Part of a small language model's weights: 17.8M parameters, 3177 steps.
Each number is 500 + 50 x the weight over its row's rms, rounded and kept within 0 to 999. Layers, rows and columns count from 0. Numbers have three digits each. The size before them is the row's rms in percent of the matrix's.

# gate: layer 13 MLP gate, 704x256, rms 0.184, rows 154-171, columns 0-255
# up: layer 13 MLP up, 704x256, rms 0.195, rows 154-171, columns 0-255
# down: layer 13 MLP down (transposed), 704x256, rms 0.188, rows 154-171, columns 0-255
gate154 106:521582471482557523477540601500458536473513578520496442495408419546517450499592516488502445506523575535544474593552526483443451525608470447434493509370553434553513525481470545570566437590512422455470566451488493517524508517518554551436431400454489475452530532529472492495500577534562507457502449486471479437518445530564547489459470486460557459538570550482494402529518496489470510587492500470512456524534481468442507544529447575541499466556489507445487466473514470524512580559500462507373517414438527444517532560610500507461506497507463407466450600554453508513474497522368514501466500568556479551514444512531413401534463458493535448556488603535634528397479458496558454559521520538477478534460537481377467490393506546501458332507522535533546573460412475437502399482508437
up154 096:528511450523470559513487527474439509450485450501509464526486498451655523476565566444491454582516495464577548549524519520473434480478544560534496509529462477476543597427432389488489489420487495476486541465452505509476481516392457507427578474540444509490540499634555493582473482458419558462447468524570567472555561560361461572525543428452493528477547466443521586501537544564537512455513480458504500543486485528472510486497505526534553585502525563544481457514481518495518422511480514484401561552440495553419530446405532480601428509435503548529499442651503637510431410486450474514591506445469474628506501445495512651596457488508462452435524482498506481544496521542485494639497537508476573422533425503484594524465482481557445500462455498539497531515527533518582482561496393
down154 102:582458508490529534559555455516527532511519487582441411492537498467557499523460519507453581518612505526569479551453482434442492510531591332528549551414405519517468489456523594445496464522502425542389488440544513427549512546381457466448550479410497463413492545517498508523446517559457573495518495602548515595479553459524578482417576555510506547495537514480498541566491546544416604500496514460520543532522497464412506516572477511648533495517465495502497446451552549500550451573487439510402559504518511532473590490547525498471582475538453429430424526531463539406393481430395471512476550546568395562536458505507506464463513468577461496502413551467585515451472488480512542506456500515488476448495424507441501596489498403417550500521526515522524527438484437420511456487419491
gate155 097:532499497418521569556583509533504533383451573568489433534402436510494522480469542518440524582532488586544494525444482479453523508464580486575448493529432508512489539518443513443547496487546574568494606514438389478538490434487413486535408477470528566490464469478504534458498496503535467493592540486588553535480461508375471452432476484482369477437542496453496536506584468496483473495533563502426503443500500517368417548489478458444546547509476553542462517498516501581534461460452537540478472430475557537467595477508559510429539487501454504443482518637587486545589554534512598554521446553458611572520424537610422513539485455403565465513496510462535569445472459543528516431487571548468518504466445510529402492505516609495513605512486446560477432399465542531526480428461564
up155 093:475594558486543507454423515535571434506552551506524467460598492508533492556522476574431468605525488465544522534500509450510464470400488389538579470381479510450538512513495539543514455470569499604479401543577514492441467410592535438542472483402546493519516582544485504601529418550556542450417404425523447405483528460455596527513530491514511550479551477497544550530472527536536569590576432535478519540451533517432600521541574500453443529510494482507514503476545432503520567484427436435445545445510502537591432466524492484474524575509526474605537512380527541500513437526554503447499493470517431445444472449444498502529528437522381500504513484474496549563561503571462546563506403410473484518500526411449562528491517557583418571486526532444470499448571543453577554486424569
down155 094:561424482561518444453455468504469520551515474496537496469439545442465578543521533472430555569469637528531496544490505432409459526560610475473585493412415536557491485517568493465491549527612512508527470470502438514468506502499466550425482514498509483449551469444476504443552517466520487412499463443508498460608526500487543503407527553519473463503358526599570522486501460534498504519614479535500487574547529506349473490498521541530384496491514549619472464523537511542455417400530543532437498465500405452461462463420504569514432614500429489488592478491453487499505431545566443563502446547491576529577526537427475569416587443488596501480555574622498520497567505496481461417476587466493435495523455395464510537517427518506448530409498557530561544485516455502494527483461551
gate156 099:387442508459552539458509457551593509425517405471509463483495518566507582611536454460459504564602516482427501535534486508490520528536460511536495526503497432466546497535418532539576391535514475445536397522577461504569554492426441433527375553548489509500457572417540496527529471590418470456437531442573549509548501525408499534437468437497481525440562520503462460613466425501504442466492473549499495443615589529549451507500542582495473384587610541496500559580531547449456461470482521520546432490409517494511472477525504448439460603533415550486541549512468488527530571573504445556488531520487533498519504457447473486453542619586527500491413486598474501561524533535574491517480525569559470515496552466460414523412487405481524563456512472512434496464462490464488602401506489
up156 100:476428530531534543413465541587431518525467473431514454504474449506523485539432637555553554470507527443444449541580381507504468526443514491569500610456480523509544542474510546442520459472615455618559454490491545369423541504538523447517565524448506536486454470516477534499349420467393546502481514410500559521549601414564547603413474560519492527505527516501526530495469476501487498484494508498346540508510556510512445561515477443486493580509474482478532520509526481474488549451469477530466487498477446570569515494558488476467384466490512513475464483482526524432542475525479431510528458445534460483520474601596567430555552465527468546367515467550532522456469544511504620408490544444535504524512492521462509510564457468496465482479471598519462520466400526441604531363418560
down156 100:546475481475436528519476655485542451537460526567504449532467471419551514455509519490493573497529455500506471450520495481473560451491533477451467543510482518516513610432508417503569505564543534587504491462412464450538486419485537562517505559550369545582429514540500481479548557517407429535496425488458537555547532365482504493556512565492500541553474485472430462502604535511512546474497536512485436502447423531532420453545503472499512519470571527502431435474446435515435587503469440523371510619479484519546486449459497449462543438566527481504568445479552499482523489346502455489437384503486463557518527472515517460462569444510477564468601507566607508467548542477545566498527383481452561450500572447550495453497527625516504531425378515514506429438425553442526477400486552
gate157 102:490501471513482536523477453513536444540563457520607480480461413531459451561501598510438436504523530483579462469484474588521499616553473426459528466455458497428524582492503570551449479623481522504419564398505524482487481532502595611509466473467485489361583595481512449484452540485495511448558452521526519445446502451531404545523497550465462541493473547531459487494460484441488491436512438394394517517483490499512469486543474469434458630502459520529513476524480547488480588560611513465557464512530477439474538439436460406533485573530479584487374521538500570589528432555503517518485579478453565425554422499525509460510531476575498564495374531494510485495519525417444581472526523546465489553550523487470548519488534661465527553496536454603459487514548567588464577540427484
up157 106:440425440530557495491476408581564582570488480463566523436505495506429538464540515573481401578513543438584472607501586423521486453480446528414444534534520521524522462582523475439541524431533403440519480457474495466517514531492511507576514577428545542537466511525496437428585487498545451554489516469422557495521587526486464407513446462483508503475495506473453503472588445500445489486475529473464564386499544562441522606534541550487522516490529572387389433508510463521545474539530488521532589494493495481527404406471449489462573484474524423487537478634394443514411466508587478535472538536446441513494442526499536547496470448510472579515472480416467517437428463494488426470582479500541485480557481423566521398603499433422516499532500464476547459371470500569617502495511438
down157 102:448415385496525481507481380512545445530516473478468582391453511518515446461478520609493569460491422519477448522433538531402566518479503519535635570596575471437538459495525507477438468505489561474531539550569570448515470426545509457547519496497531504437555468386552456457463496578495550562512600486484605555468633552440422453530474449601469527535420462528533454515563476522445526502483531553528496450454509605471547488497528522464459451457503488457415455597505571537580507502531504563460569462436482463537488475501558520499413527457577509410500465530451505408527616491368518547512475482517485518466472521434477501438454487434491520436443535480505495437490490520466424445547462483600467510532543543565503383520446447520432498442456498533505491525518563509618426548501539
gate158 100:497563484493433583569451502444592536424526507560488427504452571608532527449513499410440580460563471498483489517472451533484462492484543506536494471453489481510484500505435409483448493492457513486506537441428392559418455555533551533532657542581514521486478420523534555490533526528467456478512496418456499402548529501507500510486392549551533472548458505467472544525466583532558533564439557549447450549544464533491532473479506526506595542546535453423522472546494473504453582453479567517504489566572435533460465405580528555512524498598491571531524557461451463504501455497498584530517439545486463393544571488452557497492566524468503507495540605459402534482476520424568375548491405491498511584477514524473486511523399554473569508397524585559476495501665575445431414495572460
up158 099:503462424558497486467531532505601558495429506464488529484507545457481515491490456511516422539452471505479412494416515492540425393540495541558366484509493465484441584510594496500495547535497461439525502547474529442405535495489389550429537540499542556614609512505485496509496524422553434527512515589414506449365452487516524437443490559568512522515449565585502470450491440531481429450446564381459500548489423449494486508483455448487485440383453467562468500523561495473508468467612494482443535504379458449499513408542523438515491484447570552418572501348547643461550490531535525441533537507551508564456551491485538502586515490509560495507521507507542512533477493561497461458592514464538456446590517498391504550581526501468434533482560508568461464578553490546540452420532499
down158 099:532389457485579423475563534597552566496447489487510466454453415521482359452450446591534492392460457515494429544464507534427519458554469536482424535548460563598535494521485532481492491522517514499538549492529505494460491496519489454446454479482418539462575505440460433480485485543532540515504544585448579653543518497418482476487437528481527471541465521494543559545514499485487580416517440537444520446530495616511470586527458432504519548482523546487506542436434541574566529532443490564441432560459463384497512510495465425481503533446479520554496521395545467476498530500492459488540576551517481391516514401508494499470515514605426628458513429484549549516527583392431445488447414511535512431441569456463594563485519459458501548629598516511495492492415506441533512425439522
gate159 095:527446425556540455552477453530445559471426469482577464372503437417496518488519470482527483505479525498508438471466511536450529533418410395509532526465485487513561495483497496571549455518483488483483435551502597556562513503510441500510532514487564527496593514511501514479557579563547491508523437441483502420470530510617505567494489506396529481539486492517579465578415514546514480413437499526512467463471507574522483540495463485363495375504488545461464615552506531410585521469488442478477466555518559538528497570529518512450541518517484550570514533587412473574514439477406518520514534512569520416447480419494483495446477581517544505522532493460517499504418528511499590400531423548590496578635605460550519492439493564490502436489432418595620521446492371395482533564548525
up159 101:456529509471463482580543499599468570575442423491477472535517518531537507471468511530508382437465466541453478487454488538428445520594550536440528513496448497542505554448493554466479543581563483452398431472473485530421520431492600389539475559516437420517536499552453463482496495508472407447487533410540474546552403513496493560494429441563385540431410459600470486458490462480562477466509514453544479444531579444391477501442583437451441550452514565500458479461463508547431364388463543486545516440515540458477487495451401421428443555442458445480470570607537518360614586458484483498473493412536519551531496427472588481517453504527525480557519483495464520493468523448502568565518568557496471420534448493523500565559489491534513553503465526532545480498407577498480483465525529
down159 100:498483458495430506491540443452590520480541582497458563471484485512489470491449512488531499523532491580524468414491440504476393428492584357499416487517512472445545367524566509404443505459473518501385447445484470538478472470451457494549521515549433433580466443480469458399476511465544571529440570605450478480552420477502531475474477505561569506447370424440534380462533542577544430519539583518561565536438500505465464423519492534539523583548476450491466441447510432576506473456497514453482402479481493560501420400435487486482487488427475521470505526527442556422513499521488477527491460489558584415481443443482492486440514449521472449517426526542512413577535416512514481451555497487378400537513492431497458445568457476477491437456507472564464591486418562461492507599589477
gate160 100:499527509446598494482535532528550528428568536517495495525455513492406603481452645479594502445496526484499519530529499492543539519412625572552545492486524472445472514528575420492565470582463390436490502457549489495392521558499558514435520392541529417559491486520520555460511478409544468531472559496455444431476486493459553550531463510474558543479459465502483509467467549518424563538464530441530562537465542478513512564475560499580635506509485430507504469465540460398563438493459627588447437453509597511514535472519508575484531505586507476605446516476480512474471476525487489519471520521452416493435481548503489575496491504466495482480406438564515512459609493497527576482426513550446449462604529541522566587523431518433477419483495428441535533518340425540444532604458495
up160 093:577546449477544443490519488476452483447491486578474541505452504538485511513604499504404524438591570513534587456499610473381595566498478473526439412531543402545481538499487505479453454532518464571450455485581399535518557553462622430431542590431564520613574571518480546495481604472537464487494596457348432441465533445471388493465504508493431487415504496518527451505501417506480555462375516456467460513475525498428402418552577590445466513524505514447605494540521519441458469374459527467446483515446488501510525460454524471591601456499521495489508542463513524455551453541564477622432597468513549506506483446506573479431475467478519535499468500443495463461474523432464451461476492473518543500526496508510493549539463477459579536481491537584503528491534504420516426498494495
down160 095:513513452496592510501570507523474526462488516552484443568474450508532484483471507510444513469560424536490499508433502416385448557459503486481488557537467516431489513472444512469501433447451536461535388430441485534470525540444484559495516510484553480433482527428578541506544545550548570326579510478461489441529456457511450560529461479512466620537553506585438468502500575457545449528500502530526433447453581503563564498491577448527413466541488497452445496546443511511442430498503587492359512494467530594503489582515492522511454623471547386457563445551526456485526455455614532483420510468420507485504591543473528372438436492517470523502479489470551469463514474435422529572432478527495477508433486621380539553475547512443461466539437436457478587562559566523489397540553553
gate161 098:407446480576438485476509454468551447467516473517614602583449459511448566494514485427467436459508532402446489515551461533506489487510569617590482499491533641504520497435496535469512458492532431520431521548585422457454576537407460500477481475544453439501505463394532519545452563469454493504476397573479457473468464432493545395503446491600489453502467438506488578542516515474466494443522549474428432505422587440551529557450556568435451486549425599545471559516559541460452540550518537645514508466542425525437465466449501458534477566549488437487393454428493452536466464424523467473470483485527503441525522409542482438537515495544470428429436537520507623505543562474452414537597525515497480505556453550507546493526472492534469463463561557522470508445599523451478556555581523
up161 100:445498542476537500568547482468453571452499489552477419414543569541423461539564450529519450432493631581459459503483387489422532527509518430539531538489506476513540526451506499467502528502547470504533463484487521485504472566514494504393475564506441448442448503417518515506536401533520496470461477495474512551470415409516480458462598524545520605537508517501509529405421545455500482446611590531543410548578503494496407488526421406428442550546470435513614465506521519459536555529430472467522514571552512460540582519558524567522492509463413469479440369485462405619549544543621496484509511468504500543450496450515497499517447515520475547499517542482424442434363475542464546476498457441552408488449603488560438453554497582541491438481567509518457495487485463469480548391569594
down161 096:494514463491455540582536542567470587430459605505479448476540602532506551495441484519508533558519451423579478470498464568414492458508444434479410547520444492492501596562509502514572521460529484420433409500422492509502489445545505516463566423564526503597582518485522463459591489535580517511584576452585515545485478512553515469531426553409511575469471559430363488481508562538474502574557552383484521528479483518446501465439508498511480449458434525385418438501487525444651558521521575539447490502432458565472543558527492597445576534514464434585518549519506523377433571524517503396515467493587429541480556481498524525591577511583561451445489489502424460511494457545478483468520502473459423457480472449453534471528491560540545503469491425541432527466541445524486434524451522
gate162 106:588558571469524449501502388510479494561536484466535526441460442537567439484457444434551502473508540509524378543523548545602580585597387552454527417447516517532433487477507462522432503503573605505532477555612556472472594481521495517543500482462500559458566476511473497449473397512430583510551427524510450540500459641491522524532433461494483559459551549488530529517434544552508472496546532527481595530444508615478537489353498574460496515475419564427461477611490445570492484539532517537536471499556510478512516553535578510452432528415388476536575428518527575475507617520449432418523544491487486521476486534425478483459501471595501501510545454542430525485432469433531603570518493530541464560555511500519479569545464414516437499467494492478501492516493516510430526586412538
up162 104:466515533642477529511488463538489453631449540468468619538433441479479471500408458536468479541476525500483469386521522511411545492589542517544465582519520518360487476453476419399503440425602517457494456535554562500482381487465528510523565479519511557479402573524475505531500437529450567526474512453496574511459328437593502523529457519506494492525420467501534554444486452536522502422472523470430532479470481432555461575534471525503525504581479535431493524423465513486496493538490493525486441493517557375539477456533495409514451483455487507516532462505528525511552506513477542538486482533484382406460549429487519503629539537517598487462431575576425558525489501532442557554523522501526490447529574468477511556578508514478475594438508503457577439496439527562445653546494518
down162 104:496497489539500552478572539518506439598447422492500482482383460492581531458423394481468560536534410505491491497488518465555555541567426485501519605488577552479504430541502574389487479486532476572550541532591541578483435550551537516536436430617564475526525519494496449487451428489525497552504556517522525504463458517565421432411567447526514552441521401541458481393499583555424529448452482391538494495487391478533407524526448555507494501442489547461437516542527442454523428611497547423434514513533430553522508555533537460478520466485514560546515561451451546578439437560533462553423459578493499425440495513532551555531493541524399464481393495566569570523444521430529617538518503424543554448421501503496471529464502526446545510487451524594482446434522557507510544540557477
gate163 103:485533455523479492520541493543550511455492567508533509502488539447573490476562562474537567436505480496425512526563479535530524498540489536502468440615513521578633533623497475564437457462651550515568522540459418568484479483449526509539540568520433482547531490523558445489480494477543475453580538535543549520609506580432553552529484519422463459441526527503554463557378520565451492474554422420442461507541566468597537603593536473512451465468430516459454460529443586467430525452541536502520488503410500542533529497378493550535435486572508612412582513414512517506456531536441448499529531438584452436430524528515400482512480421463561484457480475512549487538483492364471456405531594510462454398546473542520520557470570509542532482480593535485487474448503476522493543435484425
up163 108:604507482545562544451473456617483537459514517487573493416495569459479502454515520575448560486537444429616461486509467602466411569534562508545550523470448525519562546524544518428425468503510524481460424398529440507450517537476545463481599504487465540466480507469475548563589544547421423491581540539422429428459580499547461474527539465527532579489505499484536442541498538530594469433524513451465443464484524411469567587487480482473592381526612544457498576584480535528542530544424547446484570455438595461492483524415550539515384453533506538495416466483406459537564425553493466464458479536499448458580457486510449482480428538490501462547519435490477526507507618511429485506462565552387494481462485543574509580500561461554442461528505517524534443546540556457431589512438504
down163 098:542484517529480546511567474549574535468472457583562481531443489537536528441574490493476504482532529497448454509529486545493443401492514548477445452551465469529483534405434441437499473484498497425467545405516471442448438528390470584477435531581455472465499456489503534537591450499519491505549605522496487503478479532426475585460437542541512500536512487514542526512417424460497556438568420523418516562520488520544415566473552387555520386441582391580478524528608507500517569481563515459533524385375463477480524497410499541459510523455569483519552431512538442511526492509514442486589502504420458462518479470480634459520659525434596527430486484528462630566501507515569486577477480470501574434495457479509409453472574452558447462525436465583509438544519484531462453533457524
gate164 097:502537490597517510434603495506481541467604481584448454551436536561544544456483531516523475514497476491540578539456534474522514474524429569518479501490594488540566614486591490487530497447448474502561546480493486475500520418625503545452419486426523530536450447476532502500502450419516500462551471397515444526502515489489491581631670658552583493485507547511437548454528457444529558492439559527583602516502499498415456426531511484493439538473527558509602525490486524437491462569426612436400511430474475421493521549465425461546516548521466533441487609472441522425515552477442484510532465442499471533485440576459551538492572508548523560514419541471507511416440476511533515561475507515535513596506603515609558466550496551497543472464462505461541461498410557514463440452476515
up164 101:502500555538513486537519512403505517487525430507491553499473551526620392534509535444535525481409580533507476519435493512552482488514512488578494434522532463553488477503484416524503493442487463490514399485561527444553453597512499520401452531541483524431521517526539441493512502415454461575460473412489476472498551493476460502529470470561486598452408518450333489567446490439492511450439518495452424499502499536471524440519489444544496454486478466401533533366571397525492447560557416487501485484533481497473616573510457421507462484502529463529427522552589427404494593470513447513514571468392505521500558444434417507521466528471509435534521677595532520561477516427513484605500482556467478544517539445526609521563523499535635478449530506475474483507452419530536515506620504
down164 101:434413511531484520575561505556372534453548568518446497537485431478567545431558506530455524561524526459507508516517566503383497520630479471490428489475470486531545670525503485480454506436533465355430467561466500473529480546438549567528487418454548475457506438399477464593520538539506489553420394486535464496460492526513492503527422447558437473440541494509521511555497512536494499424470478488525461572464482469529537494425519524470443497406554457531460446596393460569494571542554530573625440547433454501492515496518469458500477422571482586396512488456505501608487434492540519562554493530496485505502516565446533507466462570544481517506505471531538510483377486509508510478534627408481494505462543496611525525472459616521529556524475568513547491540516548584471546618543473
gate165 100:509478544452544531503556511418560555497489502603509498491428451403601544596586534472382474515508603516527431475529525563514574505503421525520470512507438535565468587508498631436507555516541542566476487499453468500415539523524551539462402628462445518385580515492565466545492466428571454487453493495435497557511578505424382490436548504508532539469573481633476539520557588493538490496574479469465501533569521481477487512534612503456524514520403445437435529506458539498395516593584488531557527499482508532517483469457455559500440472476605447459524478440487564490521417502500473487521504534565597498474485528465554533525426562485517533528494534554509489621517435415439444414533454469538456565472516584496473544479472483448488546462535508511496573488394448561519525467479427
up165 097:617535440455441553419578441506579406464545578496512496503547478523624460562445457499556597580535549501512545453522467462479446548545526551551577565492522492586473411489527413469570463422436492440446516484531534556546540483528450529487474491464488426550498534411554429479621510538518442452445550525436474467521440590564585504497490547565514457438496481483553524450529581443500557472611497470475461442479477515551520606453572534540454508475501490491528457617526486432474494590510509467464378399511564539464598545516432517502521481493447517492467522526469589432545480463501548442535597499525557507466568422452518556469479546507503520486568499514489561584533505423537476505506479489634526593407527458489482581482474453448503520516524576455532536522402494411519560525466475
down165 097:465468488480501442467466404467421474512577485434531576533546370398503569616553461425463434560553543539538599533565571517520467498462517541527429501508531482528533554553538497546428411571496519538460480482479512488473490446485540459495513535509579441531589538447504545441504453441458512525558462522456546489441471465493662555454565476516462532511453499519508479435507525467468610464515517573460513565486464471601494463456474542520376520407497512475559561509540448452553507529438469455540572437526483515502501411543504480487450499494481453466578477518567479428476489523602504497449583577485498413498519499499400433505417440385543455490573452505552561463424511480533511458511579453549641585474462586467597553473462502494544439513477506456537454380426500569517457518528460
gate166 105:511574477485414499473567507472494430466516613477494556482445634489543493530523402541466532549482512505499520668425499427441485547514483494462520489460493513509509437503458439492539496517521474431499517579572457393442572543518538513480476449537492425451409516530526590479446486499561602444601579461549411437548524527475471570510397533402528488542508486568512469439516513500526443474470465469527530580408488452472534513481629596543422561505448590569484460535500484594464496462528529537489512419554469548558488421546469507490522487559556427455538477541516504472361577551543497394492478573468525525530465512510418509448609465533512425576543446562478482458470528489530467509512528521519570567423458548477526531490569531378439485532563464422476468507543571550513513556500475
up166 100:523523489383585485504552489465496510492396506525474455562508464497497551494551539515529397501425463496501503404471452409576418557478555485454516529552483560573563526477515529542510611406431462584510413500473451452444504425472528542519487543483538512421442429491490585466557605521450521565473487533492443501464493448451552464528438530514536546481499471523518547579576511442479508443537516509496450521545476552492479558468588576510490576480544415597462504488535596564519504599481443489469422490520551427487498436553473523528542511448540477490495565468500570552473512475451464511416551504633508444472441459516568468496526491492420572498539372615443580452503528463519547515506458503426558380469502471555552527577553561472506582520402507494509518411384463508473576517394589
down166 103:484470465565431500442501480530519542537495541503467419517448503493591446427537505547501551507437492516469471500565553444479586481492410480566440542517585473577534560451501476503552501483419540513553550455469479480534409516435519531551414440551469502514497521500515561451546468510504483594447467513440565540430557477483557526514519548625557581503581491518521457526514426542431576457435525522414579582400446517537527481549533467426388525517530434404511542523558457508441478399534561482480606548488487409491512406484457366550467484461609439528629498504569467495513511472520461434437580502492597511509415486434428417530493483408505538469472539502543516529437496412516493522602608465561531466515542544519515502439542505481534608534482512546579437487515468411476458520466463
gate167 106:433497529420580381526520533553546446490483543552455519570460505556539633461502502544520352486527543524507481523481534467457533527493368568571422446564500513502525485459442523487493487500504480530481487404540539542526501496417496474474500507502517509471525587482508540487473483531537444477543630458584531522496481548582452498500545485562542439541600421400534499555378398573557461528365476544524460431483442479511495550577578424536493438539503633468491546477467500521427472467580456571591471472481429532465505513434461498517443421508486492536496488587486464546379491449459520476580439436501572593471530483464543536576501469470534579518479557444397505496480506407483533479453550547519461430494512559400569441494502500486537447451546432553488472526469496412455487503543487
up167 103:680506534609500366491510514510492525579454454509449513584410445453508523501555522490447497506515468487533556458445508473438502434515473583546420470515488565460473434557451444514522505561460416377522385528511553483461469473545487534496552501447454563473470405454544512517385533497486516580465511434472500472555544478355603588551496463621466477538594443463515603492516404553515526489456460468518557525444480474472422415478448484465457532451496472445494448453467493578492563493398439450476495499451444409531566537496540549500592440477511530478575461523530531605488513563486511501470562497483495506474508486428562449510459511456489518510497469540520547486470457510539568500526430618423474530498565528456487483619525451449428479547532450458529529422501546570525441512497568
down167 102:527507495451496551550530532505539426607571497504428450554537433426502517478492522533434492437432524501496570615513477518500532488418428524503444545566481500488543433490376467453518614512449536469513475529494427546400439483521530441441421471503420493608573536498468520623531475623487382435465487541519572520591405526466513471533422525499517525514502501552452472549398577489552430540549516438481525455504506528505528553512625606585479557463504501620507434542472541442490468484553434512516444498548471496481457490426505474463497584490511459543460485421475467563497543490515612432526563411483448487524404543514379434463459471501559527513493490430489494526460562451483524451515510543558519544496443476530477505479505555540592592537420497560423556489524508462577520456527592
gate168 107:484517546419535619438485414542519482576546441508472446464546557490562558518523503452476453466559527466481425605414510537502403442480508539502541482474415477460455403530460477408561567474457580521576519500538484531484449419603539488495521457490538428491466433478501466484511560459489432445481535464574577532499470516432543592483410588545582500505563560474386458522463519461494503420514515587525551492423453471534473594484425511444485368553451575474452512535453468492441486434495543477459483534474440487405569466619484499493512369534514472555540517502545593457470471525499503535487421488579472538496563530495486591506510531485565507583479539470517545496457546481482539497502452462525538546572422627559475509541490487469429589554445477552440442543416576501494608542517517
up168 104:355396524552584531607473452403561627432554448611506490447507445479493492511564438462492458516549552530486498465434559432477436459475509416544541510515485552475519522457481446379543524454482400568526498581477504508538486483548494533483449446558473522490501465395532589540453577457463530511559529566472513529544418485527523515529479498528522461482576519413429533376478505476476572432520543536500537506615423480607510537466547477436437451496509513488549430446448515495475539452612528510561503461584487492471471461419352469484536581497530518478485420444474518555503451535423561456547515587635551504524574463453544487500539500485503462491517566497473496568512479459538481517477517491461509507508481482534560405437500458436521594475590534516484587436561493430499494457532553
down168 100:574457485481483549475587462542406426554506470517482498509525564505493484428549450505495487410474497493518489569456471506485522567428542537544520583488442472575484484597481472390544509429516491468484538458525483533545477456472481531507501527437523506632486534435479522467516510482619492477560645535442502447599478447486589516591412483488544446488453523477512465512452480530536443524505482566446519633524482527497610438500506398432434508610561457501521476477530588398488409422535419419525607491575531519541526481561419439491472520550519583382537539491504541529471419564493442487495438545510511542537561553598444503499428605484481470551618474491477490546502551439458442480520475595495562497522468477456565537572452452552516515556519475478449481497505505455484369475472546
gate169 104:508576478516551486482427497492522602497363375533557463556509611477452504490575360576420479519559417513511576468485501502508563444417402528513613406545553500440465510376479545465420501541576512454531484609448471484502565479456552490484495466529487540531520426476520500509422565452484579545564480435428477498531507563376431447494500561543484533464483446533525564411592521499480502444465524455550512461481518456503544531554554533456545406552543556569521426465493471458520472527522527453575537548466493505488534472527588504439439508542490514498407559518530561492488505494593500465538458471466468566557492544511473548464448533565538505475450511477461585469441501495454416450453508554423413549450586484433489550506400514468572521478506551572570584541524427518470580494477507
up169 102:496544469524424484453435457506551524481499446499454452433486533485600488451520522480507525566482481531460432526521476547461542374479622524473559509594475537515537434426550523400507517453505419497472481487542456500522451539582557487442516459504379499527511527424519517476484569542534479490505484429541536529477631498497533447432506491522473552554432545487530625478541553434443455530482491413524493469489524476507433477578483500505572590441540519610541534403459542441504505506517565573498397552426566525512455468524521410486596558507512512437593473387506529569521424549409480530476491471426527524561466577479404479581497512541435443425482502537442445574452496421539554507443496522523368486477445527452591490410578553543558460423556520522441502453537417554517465474548450
down169 103:503407455486397503496658430506525524575398464517502463468423545494528528501454503374448416474495457540544459477490497430457485478415535508479424487441487463495448466493446481527480527495468400469489444519561563485516449601414539575470548498469502434554531505551529463507497542509468491451456522516468564617508511543476568548476531514495578526528557547470557356450562491520454444430523461403507570519488529476653479532530502408560481507501471540598480503502574441528583499473542512547482543548453498493493492522419528469543425471515553515488506497469457539521439471455509502517504473460424501532482487460488424521558450413578518517480556532493507460422437539454523405579434504555408461451431502568471515485563451587489557386583506503558461431485507491448614394480509378
gate170 093:517536484571591542560457418522588542455410443517472489579530471470491513520458490501517489458522524528502505557629604478543556445462497455537454479531600465470518417484584490506592470538449482501498467514499530505557451485416542481412556557543434506481504543492564465503434493478553487522562554504557518499558536629532520479428567500515464499476549436401511455528464541584495454511488487505468494549570491555493484540468576430520458451510477539559501427554482474524470509416413432453604584492434468575480573465520531439539501482546475440537506530486460488520482584499602494517458437511338489542513501534402444527428569510634414584539561489499369453477483389472433438530590436527584490489517559504550433588470486521557458521506503466429500475551550448516476422440521461
up170 104:536429567488427548502436571508533491472499505514483451423505488513420518435502595485573428612546474571461585545519521535559509551550448404507505476549520526520479496482400486488573548501454545533447505510553424528474475455507482514502447470462520493528630575424527480440485516549545575555642565514561484491475541448516532452467519544559481547436473493451466489525489558425513488427598572531498556403465482611574450422482409463531448458516496475426484468449485486516438562485481553436445489567405516562471526463524567469517534468472521459670450427476484527393472514459533535532574493541445518531564547514540472505418545569594455510550519586584505513531517484567484525435556523485500511399563513457546484557507446532555471532474461489602549626570478473447536553444437475
down170 100:532556464447503482494531537460518376423451484441457596513520472525406516546433549526504503443536481447554492495547571460558543541494448439524423465505466530534485541595530483426591504561452435468630552543559489465547619489559527512517557504527459442457534568516531471415491489521533320510512480533562553477383451497518581483511489495451556418448466518569478474475408473504595507558521468499555508532463488494443469550498520602429377475454465507547440581500557493526480566459577491522513487550392495503502456417416505493555554559462495564532513543501445527440409439407549451436547502552509434552512473536524416425480542494423556518527561541547489499484472500459510569523429457462471542419510409448550585458473512501531513571491537510478498544519493486445552441468357524
gate171 103:476524523470503601516418485596506509480548584484485556464509428483521403499461548441505411471484453539491515466549475480527471474462478399489583525500528493500490515503502519464486507486456473559456505445482483452482494605542472548555500477467482486515498531442517454542394462509476505482599510506382475582440519536562452585494439464504455598518541483557534650608472504501468480577388607459506459410482479460457627425592544479519450517481418440476533489554585498548513509558508495546468569487495523564530563556545573512499448472487549512621526485312546584522525519528524515425469509493499528619545514421522506501507523552477462418513571477462484491545518577528454461414456545485471464460533604447508553550495449481478459534402512505518538346467472519502541517548585455
up171 103:438523481575542387474488545403512517519456509559491531469617463555441450513419564471469512506540511530490471535547507551490481432598498520521429487490412609444502528448469470527525501355483556476517550513540547537482459451468556402481557468527486458481528418470375423533542593468472430532482506518518540524543372500569542423478573470490566485456446517402462511538469495482545539495497482542566421424505514508550505460542488495537573573596554456463484524516475560526547455462445493476312520517468490536445380484558505511556461551582436472516536548425606474538485518528456560575536521402542456447600540466503447464479516496528415572522498466492505461575518432570525545539511507581571529456480436499455404509507463452595459513537527499483533496516556410501424514507478457
down171 096:527609434500560460533500381448460500500429514474506445542459513574553414503523548484496443540470492535406482517399394588412507482540464503531484419449481514487520583481446465580489430464465483514535360427451584490500496490524470478486493505525512423546563435439604506593518528418514478532527476468493517481477527507472460428564544516480499530513467506466488583481466552447477571481379544488481512437422486495484478492529513467398609497466588494528466550397493514563505482494493531451445453578374413473483395513536477496536549449464404498485452578441523402394418534501523420433572439524486581527541541425503536519540494488498489479439506498596450482575473519508582530499424484561438517514501510572503560560466452381532571522526520505467535474471483538421411479508421460